{
  "num_hidden_layers": 16,
  "hidden_size": 96,
  "num_attention_heads": 3,
  "num_key_value_heads": 3,
  "head_dim": 32,
  "intermediate_size": 384,
  "vocab_size": 4713,
  "hidden_act": "swiglu",
  "norm": "layernorm",
  "norm_place": "pre",
  "norm_eps": 1e-05,
  "positions": "rope",
  "rope_theta": 12000.0,
  "rope_fraction": 0.5,
  "qk_norm": false,
  "attn_scale": 0.177,
  "bias": "none",
  "tie_word_embeddings": true,
  "parallel_block": true,
  "extras": ["capped logits"],
  "init": "uniform",
  "init_std_qkv": 0.0483,
  "init_std_o": 0.0,
  "init_std_up": 0.0483,
  "init_std_down": 0.0,
  "optimizer": "adamw",
  "learning_rate": 0.00235,
  "beta1": 0.9,
  "beta2": 0.99,
  "weight_decay": 0.068,
  "lr_head": 0.00924,
  "max_grad_norm": 0.5,
  "warmup_steps": 542,
  "schedule": "wsd",
  "decay_fraction": 1.0,
  "decay_shape": "sqrt",
  "final_lr_fraction": 0.1,
  "batch_tokens": 16384,
  "max_seq_len": 128,
  "doc_mask": false,
  "train_tokens": 156700000,
  "max_steps": 9565,
  "dataset": "wikipedia_en"
}
Each number is 128 + 32 x the weight over its row's rms, rounded and kept within 0 to 255. Layers, rows and columns count from 0. The size above them is the row's rms in percent of the matrix's.

# layer 13 MLP down (transposed), 384x96, rms 0.0841, rows 44-67, columns 0-95
size [ 92 102 101 101  93 100  98  97 111  99  94 100  91  97  91 103 101  94  97  95 106  95 105 101]
[[119 112 101 152 144 144 137 120 132 116  83 164 128 191 140  98 160 131 152 183 135 145 100 152 170 114 168 112 192 162 114 152 142 156 178 107  68 100 208 111 124 190 141  93 150 156 121  94 113 124  36 107 117 124 161 133 105 164 131 130 132 110 102 188  92 122 133 101 111 107 178  86 175 162  98 170  84 140 174  76 111  81 122 135  64  91  81 113 115 127  98 116 125 137 141 132]
 [176 139 139 106 112  99 145 106 140 170 146 143 130 106 121 111 138 132 109 120 150 164 119 168 168  83 235 105 145 108 131 132 105 195 122 120 132 148  99 110 172 109 146 152 106 164 179  93  89  93  76 100 103 127 176 145 129 114 150 115 101 108 140  99 114 121 131 144 144  86 123  97 100  90 203  96 106 146  47 161 146 143 139  90 121 190 154  89 167 170  38 118 129 129 115 163]
 [114 145 137  91 150 147 125 151 135 110 136 149 132 128 137 170  91  95 154 154 112 131 172 141  78 175 108 158 160  30  55 144 112 117 128 110 128 143 130 155 186  64 155 115 139 224  88 129  94 148 186 146 135  86  81  97 176 137 154 126 137 115 173 135 131  61 133 178 140 161 133 132  92 116 160 132  88 106 134 118 111 115  86 148 140 168 151 103 154  85 135 118 134 118  66  81]
 [127 138 138 155 154  98  66 131 117  57 151 123 172 172 129  65  92 135 154 130 181 118 139 129 197 125 138 137 152 140 144  63 115  85 100 158  78  99  99 117 160  63 113  91 153 206 153 129 113 163 116 135 131 127 115 147 142 154 146 167  80 166  79 114 125 171 105 128 116 105 197 150 129 115 135 140 146 132 112 205  62 149  87 117  89 143 184 139 146 124 115 107 152 109 101 147]
 [150 148 158 115 121  87 125 118  97 103 105 150 164 125 177  77 131 144 153  94  95 142 102 179 151 109 165 136 128 177 123 212 109 110 136 154 126 143 109  93 111 109 130 126  99  31 115 172 167  56 139 171 156 124 155 154 116 139 135 113  96 132  87 121 122 105 134  72 152 169 150  90 135  75 107 151  95 162 142  85 180 160  56 213  95 123 103 114  96 118 130 131 148 130 151 153]
 [142 121 136  71 134 128 116 134 128 159 109 150  93 123 166  73 144 142 113 150 120  99 106 169 147 153 183 143 101 158 149 103 170 115 127 140 136 118 146 161 100  87 164 157  97 134  79 185 145 166 127 110 135 200 118 137 114  74  89 131  66  70 117 151 107 149 122 102 152 111 118  88 130 175  69 169 174 141 110 150 207 157  89  91 142  96 138 171 124 131  73 102 161  70 145  62]
 [ 61 141 113 147 125 115 149  96 181 117 150 186 157 152 122 160  85 156  60 142  57  84  96 129 182 141  86 151  90 121 167 151 152 132 138 177  92  94 123 103  84 154 160 153 128 191 105  82 117 124 134  97 133 109 137 162  58 150 118  87 129 145 161 154  84 191 108  66 151 117 101 131 198 121 120 108 105 116 128 152 112 105 112 112 140 185 179 136  97 125 150 147 106 124 155 137]
 [177 106  90 174  95 134 108 107  96  81 127 122 127 112 140  97 125 176 146 111  88  84 118 120 118 172 118 120 130 215 199 138  85 103 155 141  65 122 144 166 113  52  88 133 157 150 143 121 164 118 148  85 149 127 115 169 123 150 181 110  93  82 126 143 163 182 156 160 144 139 129 142 175 133 120 152 154 204 135 114 148 114 172  93  98 104 117  83 112  67 115 170 162  89 145 120]
 [ 98 110 113 140 102  95 108  91 128 133 128 148 132 147 115 122  96 141 151 146 153  88 146 121 153  82 106 135 177 229 172 134 180  86  93  97 139 152 101  73 133 120 111  85 133  73 144  95 112 100 166 111  94 174 154 138 172 104 175 182  71 156 140 147 150 114 163 152  79 128 125 172 117 163  87 144 111 103 106 119 106 133 107 106 120 113 149 122 106 107 115 117 183 205 218  93]
 [205 124 176 202 199 145 166 202 125 186 127 146 125 157 124 124 111  74 149 114 150 139 183 140  77 112 106 154 123 118 133 104 139 162  91 116 133  87  92 129 124 104 115 149  81 134  85 124 141 152 150 117  72 182 129 157  98 137  94 122 131  74 102 180 146 125 120 112 158 112 113 117 179 172  47 139 112 114  91 149 154 129  72  96 134 120 168 131  83 108 107 100 112 115 134  94]
 [ 84 179 137 144 111 150  72 119 136 137 174  83 110 166 166 172 110 168 108 138 150 124 207 115 166  93 116 106 105  84 238 131  90 174 170 147 159  88 134 112 156 170 130  98 154 105 123 169 127  95  67 104  98 120 134  93 145  92 168 104 161 125 108  78 124  92 131 127 116 115 170 102 132 137 154 140  83  92 162 169 129 131 148  62  92 116 120 118 143  86 115 125 155 154 115 169]
 [155  99 165 138 125 176 149 120 130 134  92  83 207 127 119  98 110 164 109 147  84 158 124  70  70 135 134  97 116  64 161 130 145  77 128  96 126 226 125 129 136 173 122 113 109 153 128 125 143 186 127 138 150 150  98 119 107 181 161 115  78 118 101  99  84  76 108 168  73 137 118 135 181 156 138 161 174 172 119 113  62 126 151 129 120 168 156  92  90 159 128 148 125 153  89 121]
 [125  66 138 157 140  91 139  91  87 141 128  52  61 112 167 181 116 129 174 144 121 156 112 108 109  95 150 158  84 122 141 150 140 129 136 100 119 123 113 158 168 128 174 137  41 146 103 128 143 165 135 120 133 137  73  99 136 142 170 121 172 158 133  95 166 174 153 164 113 101 201 115 196 152 131 114 149  81 142 100 139 107  96 162  87 164 100 124 188  77 138  93 134 129  91  89]
 [153 146  96 165  90 175 140 109 140  67 147 134 184  83 109 163 163 117 165 127 107 115  96 106 184 125 113 103 171 122 125 128 129 125 122 142 140 114  40 119 113 103 130 142 185 204  92 148 140 176 146 122 103 170  90 130 226  99 137 125 103 145 103 186  54 151  95 124 141 111 108 110 199 140 118  80  97  94 147 102  98 121 134 146 105 143 163  84 168 134 112 130 125 107 124 112]
 [ 98 110  90 168 117  25 189  73 100 134 126 124 146 115 135 164 103  78 107 127  98 122 141 116  70 142 185  83 157 140  99 169 106 165 127 116 218  94  53 108 144 175 175 123 155 109 151 149 133 115  97 113 145 153 176 143 177 148 117 125 116 127 132 143 127 127 143 120 126 148  83 127 152 172 126 141 106 168 130  87 159 104 154 164 144 116  99 127 135 158 166 150  82  62 100 109]
 [ 99 182  90 153 122 124  90 143 136  75 142 136 218 165 105 128 100 130 116 117 143 103  84 138 168 153 121 101 157 136  84 151 170  97 120 137 120  96  96 176 139 135 144 125 149 114 183 138 147  86 128 176 203 126 120 110 144  95 145  89 208  96 134 132  63 105 141  85 149  81 125 144 122 138 136 138 128 145  92 159  51 132 104 188 104  84  76 124 149  78 135 182 153 126 112 116]
 [146 117 136 109 157 116 145 179 108 105 112 138 152 165 146 133 144 167 137 175  96 106 118  86 132 110 116 139 189 114 114 148 164 169  63 100 164 122 126 141 102  64 116 137 162  46 164  63  87 166 133 125 105 171 146 128 112  81  80 141  98  80  94 183 140 150 130 160 145 124 129 133 167  45 207 164 190 116 111  81 123 123  94 133 112 133 149 129 144  68 124 122 107 133 144 112]
 [ 80 115 113 164 162 110  85 213 142 138 110 134  95 121 119 150 105 113 107 159 188 141  71  74 122 139 200  89  96 110 162 119  71 165 119  88 162 189 118 119 164 122 103 100 142 112 124 182  95 132 136 163  97 115 131 150 142 194  97  85 174  85 112 183 132 145 124 141 129 125 181  99 138 133  97 112 147 143 136 126 158 143 210 114  94  90  83 141 127 108 135 127 131 153 109  72]
 [140 136  83 137 147 155 145 146 120 169 140 161 148 170 115 127 155  94 141 143  95 160 163 122 165 111 147 153 130 142 145 185  90  99 140 123 138 107  86 112 159 156 115 106  65 103  72  98  80 107 169  89 212  97 144 137  71 130 177 145 145  86 158 153 109  88 152 146  83 183  71 153 162 135 131  80  58 138 104 124  95 140 103 134 191 162 142 144 112 107 108 149 178  95  69 137]
 [146 144  90 158 106  52 139 102 171 144 154 153  84 128 121 144  36 147 147 130 113  98  77 136 115 160  95 116 150 200  97 144 123 120 147 117 130  81 166 128  71 127  93  66 192 104 100 151 136 156 160  83 153 137 115 136 172 105  89 115 125 163 124 121 163 123 122 181 112 107 118 140 170 146 117 149 109 112 172 169 197 147 110 155 116 165 170  99 168 115  58 114 138 113 157  92]
 [133  63 183  69  65 192  85  80 176 151 124 154  85 137 149  90 143 142 104 137 146 141  91 144 114 119 150 143 152 120 164 108 167 108 135 112  97 118 121 145 107 189  97  82 169 171  67  65  88 107 110 179 110 101 143 135 171 128 121 171 128 116 103  99 135  91 138 109 135 104 196 149 189 105  77 137 119 110 163 176 143 138 133 159  90 156 104 161 152 156 109 143 136 134 158  95]
 [130 130  71 166 135 134  88 170 138 114 127 142 128  98 143 138 145 184 122 119 129 136 118 102 184 184 122 150  74 129  85 147 165  69 159 108 197 127 144 156 103 106 153 127 122 184 149 171 166  86 127 124 149 117 131 169 104  34 101 145 125  85 142 126 105 112  59 123 183 131 109 138 151 112 118 124 133 133 127 181  66  71 141 146 105 108  58 128  98 100 171 102 153  92 177 135]
 [102 151  61  83  88  78 160  76 102 139 136 211 103 161 154 208 150 128 152 135 122 119 139  83 169 149 146 176 119 116 120  98 121 171 134 146  79  93  87 143 101 107  93 114  86 114 144 146  86 108 166 142 128 111  71 133 177 101 100 139 140 118 121 112 123  75  75 143 101 159 161 136 168 146 142 130  93 124 114 153 222 142 135 152 139  96 105 108 152 203 116 115 117 123 163 134]
 [159 136 128 145 133 193 160 153 114 167  56 153 103 126 117 116  82 115 141 101 139  71 166 105 156 122 121 112 110 105 107 156 120 182  81 158 109 128 121  80 106 128  80 120  60  79 121 151 169 137 211 106 151  60 113 147 140 151 155 124 168 194  68 170  87 127 123 151 124 153 113 151 156 118 115 134 140 124 157 139 118 139 121 169 109  80 174  94 143  68 130 146 184  80 111 114]]
# layer 13 MLP gate, 384x96, rms 0.099, rows 45-68, columns 0-95
size [106  92 103  99 101  94  95 102  92 103 101  94 106  95  96  96  95 100  96 103  98 102  91  98]
[[ 98 138 115 106 154 119 100  89  91  81 123 123 197 103 124 156 145  95 103 125  30 175  70  93  76 110 166 126 137 155 197 157  85 145  86 187 144  95 141 117 118 154 146  82 106 190 141 174 117 132 127 133 140 103 150 157 143 118 149 114 101 124 122 141 194  96 125 143 135 139 131  89 175  94  84 100 144  77 163 180 153  97  94 141 137 115 137 193 126 115 105 132 150 161 161 153]
 [180 103 137 149 183 117 186 157 143 144 121 111 168  99 155 115 202 102 126 131 142 130  85 118 164 156 139 154 125  99 101 155 103 128 149 138  54  55 129 151 172  66 126 106 142 161  96 118 162 175  68  95 141  89 157 150 114 126 109 125 120 138 123 153 153 109  80 153 143 166  89 123 135 113 130 160 100 127 187 118 139 124  16 156 176 148 121 159  93 126 119 119 148  82  85 124]
 [124 186 169 107  55 137 155 148 117 164  95 115  91 128 143 129 123 100  45 112 136  83 170 106 148 137 160 127  59 117 147 134 125 151 145 167 131 118 132  45 133  75 141 156 129 203 113 140 141 118 157 135 165  91 108 108 195 151 157 129 150 135 126 122 132 158 183 155 139 141 133 112 131  95 118 140  72 112 106 161 155 135 115 183 151  96  69 126 110 105  88  54 141 175 164 155]
 [139 150  77 159 182 133  95 112 134 112 115 132 141 108 131 186 131  87  82 109 111 141  82  91 156  92  96 107 153  53 141 158 154 148  93 143 168 160 172 164  97 146  98 146 159 184 164 128 140 143 118  67 153  83 102 117 133 123 144 151 151 100  48  85 158 126 171 145  98 153 144 127 103 106 107 157  97 111 105 127 133 240  87 161 168 160 138 127 129  92 154  91 154 124 133 162]
 [170 168 109 129  93 169 100 151  88 155  68 127  98 155 157 131 141 121 117 106 118 123 129 138 121 201 132  96 117 132 128  75 133 182 158 112 155 124  72 119 137 125 132 208 151 176 125 160 130 137  99 167 100  99 112 156 126  64  89 138  79  44 162 161  61 142 125 183 146 117  78 149 173 201 112 121  85 138 110 135  96 141 120 133 175 116 138 124 110  99  92 131 133 110 174 156]
 [134  70 159  56 117 124 166 106 104 134 115  87  96 135 136  82 131 159 163 115 149 156  90 107 148  99 156 112 166 134 117 166 115 117 133  91 186  96 131 107 133 160 168 103 138 103 130 122 124  82 159 121  84 114  51 111  95 120 118 156 126  88 152 108 196 164 114 101 143 114 160 117 155 176 157 167 129 165 126 103 139 201 133 176 151  64  95 156 123 150 125  71 153 204 184 124]
 [132 105  88 132 153 168  86  51 114 122 104 142 114 113 152 104 138 163 101 139  98 106  71 120 131 134 195 138 162  75 176  86 119 152 131 110  92  98 168 110 135 120 151 119 141  97  89 102 206 103 130 167 126  92  99 168 145 128 185 157 106 105 138 133 167 182 154 134 199 144 195 132 138 142 113  98 118  84 140 114  91 162  75 123 107 121  95 109 136 168 111 167 170 179 143  73]
 [140 143 137 123 132 134 141 167  80 133 111 168 110 151 160 146 142  82  92 132  56  95 127 137 121 154 172 107 120 114  64 128 103 170 102 193  78 106  97 147 106  99 112 130 194 131 118  69 153 211 121 134 176 112  82  97  75  72 112  83 176  89  89 115 161 142 124  74 107 131 143 162 161 120 125 132 158 153 136 165 106 130 101 130 118 176  97 102 177 108 156 171 125 106 130 180]
 [158 150 108 154 160  94 146 135 133 104 221 190 151  87 111 140  93 116 149  62 135 102 172  88 129 161 120  83 129 109  98 139 123 159 172  93 143 150 104 127 140 124 137 188 104 166 113 101 117 123 127 177  75 127 131 156 190 165  99 124  41 131 128 115 147 130 148 150 103 108 122 109 204 132 157  92 133 125 118 153 121 197  90  84 173 124 142 168 109 154 151 139 101 116 190 146]
 [147 126 128 129  56 152 145  94 110 110 110 125 151 115 105 124 160 125 127 120  86 115 126 142  84  86  96  91  90 116 136 186 137 115 227 144 166 168 159 104 130  99 102  91 116 129  77  90 156 144 154 108 128 185 142 183 178  89 177 132 103 127  67  76 169 163  98  56 180  99  91 121 138 117  97 172 117 139 144 119 130 120 150 154  99  90 182 140 130 165 151 142 107 159 121  79]
 [166 211 119 139 110 105 115  83 130 151 163 116 123 117 102 159  70 218 129 144 119 110 128 108 112 102 205 150 176  98 190 160 140 108 131 166 117 120 159 116 124  93 122  76 164 123  90 156 120 164  98 122 107 149  98  86 105 172 105 105 106 173 105 112 101 150 145 181 131 143 164 143 131 138 120  47 134 101 113 159 164 113 101  69 103 107 117 112 118  76 131 118 158  69 105  86]
 [102 135 159 117  96 148 136 226 170  91  96  97 158 136 164  80 152 117  91 137  92 136 114 142 128 183 117 112 115 145  97 125 110 136 175 173 137 110 136 102 156 129 129 102  91 119 112 105 149 176 171 160 152 124 107 122 162 141 166 216 121  93 112 170 125  66 186 116 107  90 165 115 127 222 136  79 101 176  80 160 113 161 122 132 129 148  72 116 104 105  87 137 137 112 138 151]
 [119 100 151 134  71 199 142 168  85 105 130 161 155  90 133 136 137 154 148 112 112 108  91 127 190 121 122  67 194 142 167 111 135 107 139 139  88 156 143 103 138 116  98 163 144 148 118 140 182 141 188 158  86 105 113 136 182 174 141 120  89 130 112 170  93  81 108 117  76  76  93  92 150 156 135 117 122 137 162 172  65 158 130 152  97  79  65 143 147  68 103 133 161 136 168 107]
 [157 184 114 176  80 146 127 132 121 107  69  86 168  84 103 146 167 132  99 147 162 116 119 133 191 130 104 109  96 125 124  92 114  78 148 130  89 128 166 155  85  70 112  48 126 143 106  94 123 137 177 112 162  98 134 112 138 171 189  96 146  93 167  82 131 136 113 178 112  62 135 170 170  80 106 125  87 133 124 141 150 165 135 122 168 119 106  58  95  90  86 147 137 151 126 122]
 [142 148 149  90 160 166 145 140 103  84 104 138 180  74 130 117 135 126  85 146 159  97 141 115 112  87 169 127 164 146 123  84 118 151 124 113 126 122  99  78 125 142 119  74 135  76 156 115 213 190 182 189  87 107 163 148 121 129 163 136  66 152 120 144 143  99  85 113 142  89 142  90 189 153  97 123  74 122 133 159 114 107 129 102 110 139 125 180  96 186 122  71 129  82  71 129]
 [156 114  96 146  75 178 147 158 117  64 134 135 121 103 116 131 123 129 169 126 109 104 138  79  99  46 162  89 144 102 158 188  82 166 141  92 151 121 190 173  97 136  78 115 122 108 100 146 178 141 153 145 168 118 109 123 145 131  97 181  83  48 152 137 139 175 198 126 138 119  68 176 166 116 129 178 168 156  93  97  90  96 154 119 150 139 158 113 109 114 129 105 125 129 125 121]
 [170 172 126 128 169 126 166 131 177  64 127 160 144 125 122 139 178 153 113 155  90 141 168  98  96  73  55 117 145 129  98 168 148 135  99 181 116 110 187 140 162 103 152 126 103 160  91 117 137 156 138 101 172 176 140 150 177  68 107 109  74 101 137 137  83 157 117 154 169 163 102 112 101 181 121 195  79 134 124 133  75 116 120 145 175 129  77 133  89  99 120 163  96 114 141 160]
 [119 112 121 102 174 181 117 127 121 109  78 188 193 183 146 139 112 119 124  87 109 165 124 131 122 108 145 123 155  98 155  85 127 121 137  98 125 126 129 130 168  67 159  99 119 142 118 111 134 126 110  94 112  83 106 117 124 131 112 255 164 113 155 171 150 174 147 128 105 111 114 103 103 105 152 139 107 173 181 173 106 184  95 103 133  72 181 132  86 141 157  66 140  96  84 100]
 [ 85 151 152 110 134 132 144  34 126  95 104 100 123 115 109 154 182 105  88 157 124 121  90  78 157  78 169 131 154 123 130 153 116 159 173 165 159 177 101 104 133 110 129 113 180 162 105  78 147 134  71 160 136 162 138 104 168 117  92 121 164  93  84 157 123 124 124  87 176 142 164 156 161  77 114 136 121 187 112 140 179 110 141 176 164 127 138  99 109 154 191  81  93 148 118  66]
 [130 153  82  88 141 135  98 120 103 187 129  92 168 122  96 165 139 163 120 101 114 109 145  66 135 154 197 109 178 116  81 129  87 152 182 100 127 136 122 118  69 164 170 136 131  90  82  96 160 155 134 149 119  46 134 147 152 115 123 123 166 103 130  95 114 145 192 114 126 128 131  87 143 102  45 156 171 154 151 162  90 113 108 105 103 129 167 120 176 132 191 150 147 152 132 187]
 [149 146 157  63  92 159 155 144 143  74 117 160 142  80 126 164 109 151 131 108 118 126  72 147  87 122 167 144 104 177 172 126 121 130 172 141  48 122 217 144 115 124 145 107  92 168 108 205 164 101 108 159  97 117 104 119 113  99 129  95 148 108 108  93  69  98 120 127 158 126 120 117 130 117 118 161  82 124 160 156 146 171 123  96 129 127 134 168  64 156 162  59 128 195 117 111]
 [124 177 120 160 174 121 133 141 139  49 118 144 103 140 124  77  88 153 141 165  78  89  50 150 171  96 143  77 167 116 109 119 152 138 166 115  48 120 158 125 105 159 145 133 212 165 150 118  94 134 138 101 134 123 139 143 138 107 111  89 123  84 137 130 140 156 149 140 112 149 109  70 199  96  87 115  96 103  92 123 118  87 122 110 168 114  95 146 120 142 115  75 178 129  94  65]
 [162 104  58 172  70 130  84 168 147 130 144 219 128 103 179 164 112 172 126  85 105 123  72 113 163 163 152 125  99 149 110  83 145 112 141 149 117 143 110 167 112  98 102 140 137 178 175 127 151  74 118 115 112 101 112 153 113 128 192 108 110 126 162 148 120 114 153 156 135 104 131  51 125  96 131 156  94 105 166 154 108 116  78 132 136  62 138  90 149  60 118  71 100 131 126 110]
 [132 119  96 142 137 109 130 100  88 166 123 188 167 186  96  61 145  94 136 146 160 142 182  98 117 106 117 156  83  93 115 174 155 212 124 176 145 150 127 133  86 112 184 137  98 139 113  79 152 107 166 143  70 129 118 104 141 144 126 144  99 116  92  87 107 162 126 121  70 176  99 111  79  41 112 148 157  89 140 128 135 137 135 137 116 177 113 119 128 192  98  98 129  74 120 127]]
# layer 13 MLP up, 384x96, rms 0.0924, rows 45-68, columns 0-95
size [ 99 100 101  93  97  99  97 107 102  98 101  97 103  91 102 102  96  98  94 107  96 108 106  98]
[[ 54 139 151 166 161 103 124 199  80 164 156 152 185 147 126 142 124 114 192 138  99 142 162 148  82 145 137 158 141 165 130 149 150 160 172  78 130 100 144 139 179 114 111 107 157 150 138 147 158 116 133  99 116 127 107 105 129  90 105  60 130  61  75 146 182  99  96 142 174 127 102  72 121 129 140  92 145 110  92 190 114 130 166  59  88 127 138  94 117  88 133 146 135 148 166  85]
 [105 129  86 134 113 126 125 138 125 129 102 119  91 117  95 104 115 123 103  99 104 136  74 148 196 122 151 108  57 160 156 105  93  86 114  76 181 174 143  85 143 141 124 100 139  95 122 118 189 104 103 175 130  92 124 146 102 142 159 178 114 166 122 179  40 147  65 114 114 119 147 103 149 137 124 139 155 130  69 181 129 130 165 165 132  76 159 134 150 111 152 188  72 118 192 125]
 [ 62  96  30 183 185 148  85 139 121 158 151 144  77  67 116 114 116 174 128 142 115 124 171 196 128 104 129 150 142 130  29  70 114  82 122 124 117 129 164 126 157 137 146 130  93  82 141 132  97 146 181 150  99 153  89 100 128 154 139 147 129  89 135 161  91 137 194 121  89  93 152 131 112 118 180 140 124 130 100 158 115 111 168 129 138 109 141 159 122 162 138 167 157 109 135 123]
 [128 141  86 132 140 129  68 100 133 109 179 101 115 153 149 144 140  87 173 121 117 209  98 148 136 110  90 138 132 144 152 117 143 125 190 132 131 115 144 143 103 122 137 119  88 212  80 168  68 101  90 110 138 126  74 128 133 176  79 140 192  82 157  88 166 154 172 122 112 144  87 115  89 170 149 152 149 140 136 135 100 155  82  64 140 125 107 119 142  38 113 116 167 152 151 132]
 [126 126 190  94  80 115 163 120 136  95 149 155 160 101  96 153  95 163 138 109 131 118 102 173 183 148 169 140 126 100  82 175 136 130  92 107 131 125  92 155 139  99 132 151  88 113 180 116 146 218 180 142 129  81 180 127 118  96 186 163 121  96 104 153 133 121 142  92  97  64 116 139  85 156  84 125 176  94 131 130  85 172  95  80  92 151 151  90 150 115  81 107 115 117 155 188]
 [134 156 127 118 113 108  88 119 136 156  85 114 101 153 162  98 164 114 192 150 164 121 165 146 141 121 151 140 165 121 125 166 138  97 126 100  92 123 114 229 100  77 191 189 109 121 121 180 137 122 115  84 128 115 138 163  63  83  69 159 177  99 168  91 109 144  99 153 109 198  78 112 152 110 160 122 101 159 153 171 130 118 170 121 121 166 158  76 125 150 153 106 126 101 115  84]
 [120 165 176 139 127 125 166 157 131 134 145 132 154 120 146 128 208 153 118  96 142 135 168  63 168 144 100 106 186 125  94 111 103 122 147 195 122 173 103 109 104 109 157 121 193 130 161 206 117 154 159  93 138 167 103 128 140 124  99  47 105 119 187 133 123 110 107 104 115 126 105 110 160  88  98 138 155 122 148 142 117 162 115 126 152 141 144 165 101  40 139 116 122  34 100 110]
 [108 167 165 163 183 128  85 154 160 144 119 137 104 167 114 104 137 178  96 146 125 131 188 110 188  98  74 135 102 132 133 194 170 118  87  87 206 119 132 122 115 153 154 117 208  88 127  72 116  99 121  60 159 133 111 138 160 132 137 156 109 104  81 150 135 103 168 143 115 117 124 104 125  94 156  40 127 128 165 130 118 115 134 188 119 148  69 149  99 112 173 133 120 103 136 139]
 [148  85 107 111 157 117 189  98 144  97  99 139  80  70 201 118 208 143 143 150 110 104 107  63 202 141  95 112 118 139 124  72 200  95  99 115 160 129 149 159 137 141 118  99 137 131 138 131 150 161 167 117 103 131 139 159 154 154 190 138  96 126 146 112  82 140  93 137 176  93 114 118 136 138 134 154 111  54 123 127 126 117 157 131 125 160 131  92 153  86 100 204 141 164 151  84]
 [ 94 126 151 114  99 111 111  87  40 165 105  84 111 114 119 145  86 197 143 153 114 127 102 146  91  98 158 131 149 152 122 196 106 119 121 118 105 139 155 194 176  88  81  95 130 124 170 138 132 135 154 123  97 164 147 134  90 113 193 124  85 104 158 112 144 188 120 130 133 123 161 178  99 106  78 150  39 127 144 134 208 164 112 143  87 145 128 101  90 137 136 155 109 145 126  98]
 [111 114 143 144 137 123 139  97  98 174 153 150  52 115 142 117 129 143 150 109 135 167 111 143 159 141  79 154  81 131 105 127 181 195 127 129 129  91 134 128 161 106 115  94 105 135 171 169 133 167  84  57 117 115 125 139 129 175 120 166 188  55 155 113 109  91 130 110 111  88 143 134 129  68 145 129 138  91 144 216 104 188 157 120 183 129 139 154 138 165  67 127  75 171 159 120]
 [119 181 140 145 124  91 131 131 135 115 118  94 193 118 132 117 155 142  90  88 131  63 120 153 128  46 179 166  48 141 137 146 133 139  99  84 160  98 180  96 128 132 125 145 156 119 183 135  84 131 117 163 104 107 162 122 104 235 116  89 118 143 180 125 168 136 110 149 108 169 118 120 135 137 142 106 137 116 150 109  87 158 132  72 152  81 191 187 125 108 110 102 113 116  89 115]
 [124 176  85 124 106  91 154 107 116 163 151  95 141 157 143 163 103 157 133 192 112 161 124  85 123 170 144 142 103 141  74 180  92 143 135 110 105 102 149  91 108 111 127 104 133  88  94 148  85 179  85 109 145 173 136 147 136  75 142  40 148 115 104 109 146 104 141 152 132 179 136 161 163  79 131 124  96 129  73  98 162 150 136  37 127 136 130 121 171 119 186 187 176 126  87 111]
 [132 161 103 142  91 154 158 139 159 142  90 109 150 140  81 161 135  74 136 170 114 118  65 165 131 107 108 104 106  70 140  95 107 113 145 105 167 175 144  82 107  99 115 135 153 103 185 150 117  73 155 151 162 165 118 123  97 102 163 106 140 113 123 153 113 124 149 133 141  67 147 185 151 122 168 142  71 218 145 215 140 146 170  63 108 134 125  98  97 105 129 164 126 185 116 145]
 [169 140 160 124 164 100  89 143 161 111 119 159 132 159  85 103 178 135 159 220 172 144 135  39 145 149 140 210 135  77 118 150 174 140 152 145  74 135 152  85 130 137  94 125  86 167 106 153 148  87  74 152 155 104 131 139 134 119 159 133 158 139 128 107  65  82 129 148 108  84 119 143 137 105 173 131  73 175 102 114 119 123 119 126 160 113 146 169 146 150 144 128  94  74  78 120]
 [143  80 129 163 128 166  98 101 137  77  90 173 116 129 129 107  47 219 101 157  79 174 147 193 134 171 113 152 199 132  86 137 101 106 152 134 131 148 151 161 151 137 190 101 111 118 116 125 118  68 141 145 112 179 157 108  99 156 173 176 138 155 134  79 133 163 140  95 174 133 164 103  86 102 183 112  95 105 142 114 134  89 112  89 106 144 121 127  90 153 130 108 108  99 141 136]
 [173 125 129 184 108 124 157 112  99 179 176 145 153 128 142 110 127 127 153  87 140 112  91 129  97  95 156 130 175 114  86 161 153 110 115 113 110 107  92 183  72 153 137 125 130 168 172 131 150 115  59  98 118 122 127 143  52 110 142 169 133 135 148 117 161 164  88 111 129 106 112 106 111 163 150 191  83 119 111 219 160 119 114 152  76  51 161 165 125 159 160 133 166 128 115 194]
 [163 129 165 121  59 131 210 171 110 102 153 115  60 151 131 116 176 189 125  99 125  35 129 159 144 122 100 112 187 152 145 125 134 117 103 172 155 148 135  65 159 131 107  74 148  87 136 125  98  87  94 103 154 117 142 127  98 130 129 124 171  95 129 136 137 107  75  87  73  92 205 118 120 138 119 145  87  78 145  95 113 101 150 152 128 148 151 138 143 101 117  96 119 137 140 177]
 [124 162  88 151  98  79 139 178  92  75 102 161 136 134 173 133 172  58 119 117 147 127 164 103 149 145 189  56 174 108 180  90 136 133 120 153 133 136 176 126  92 112 188 140 163 165 159  97  83  93 111 163 114 124 121 118 128 106  79 158 143 130 117 164 135  94 140  86 173 127 141 102 141 157 114  75 123 179 138 109 171  87 149 114 151 136 180 111  87 162 181 157  76 135  92 149]
 [157 138 146 110 105 161 146 124 115 113  62 150  99 140 109  73 168 131 137 214 116 112 134 124  96 166 131 120 171  84 108  57 144 147  87 133 125 169 126  88 161  97 108 142 191 118  76  98 113  90 143 136 125 119 110 171 107 120 152 115 115 189 151 119 118 128 123 137 105 153 160 156 157 170 126  90 181  68 125 201 138 156 123 196 113 105  73 122 105 111 206 126 125 175 115 108]
 [150  96 160 107 105  94 137 126 118 125 146 111 125  92 133 134 178 186 160 158 111 166 154 150 126 145  96  80 140 153 112 153 109  72  80 141 123 128 113  99 140  65  96  66 144 138 140 173 146 177 117 179 161 113  78 110  68 153 116 152  94 189 122 162 111 143 193  87 119  51 169 157 148 124 161 111 127  96 153 154 125 139 184  90 163 106 132  93 139  75 125 134  81 103  69 122]
 [164 171 120  96  85 118  67 167 103  84 178  88 119  80 100 138  83 100 134 152 150 165 220 104 117 135 149 132 197 182 125 123 161 184 165 166 133 151 121 155 132  85 131 109  80  97 118 154 108 112 127  80 120 155 135  83  79  51 139 129 138 121 113 157 132  92 136 119 114 163 166 164 158 116 137  99 123 173 122 111 134  51 109 102 114 155 131 127 186 124 107 107 151 125  96 115]
 [143 131 103 163 144 117 138 181  99 122  96 157 117 127 174 134 138  91 166 162 193 115 158 162  95 101 126 105  33  67 138 149 133 161  95 150 192 161 131 192  87 174 137 104  80 143  76 112 117 110 159  95 178 121 114 143  97 118 116 165 167 162 145 125 125 142 158 160  75 138 129  91 107 117 147 107  87 122 125  85 117 134 124  55 159 121 100 100 100 156 123 129 172 162 141 194]
 [167 124  88 104 131 124 110 138  98  97 167 175 120 110  92 139 131 123 114  26 164  65 120  82 112 157 203 164 150 130 170 140 133 106 133 137  99 182 102 122 133 165 133 109 111 136 139 127 147 171  29 107 131 152 122 123 144 182 144 153 183 141  76 140 133 141  91 174 167  72 158 136 136 139 139  90 101 131 113  83 160 155  78 145 167 131 132  95  81 133 160  98 174 135 140 110]]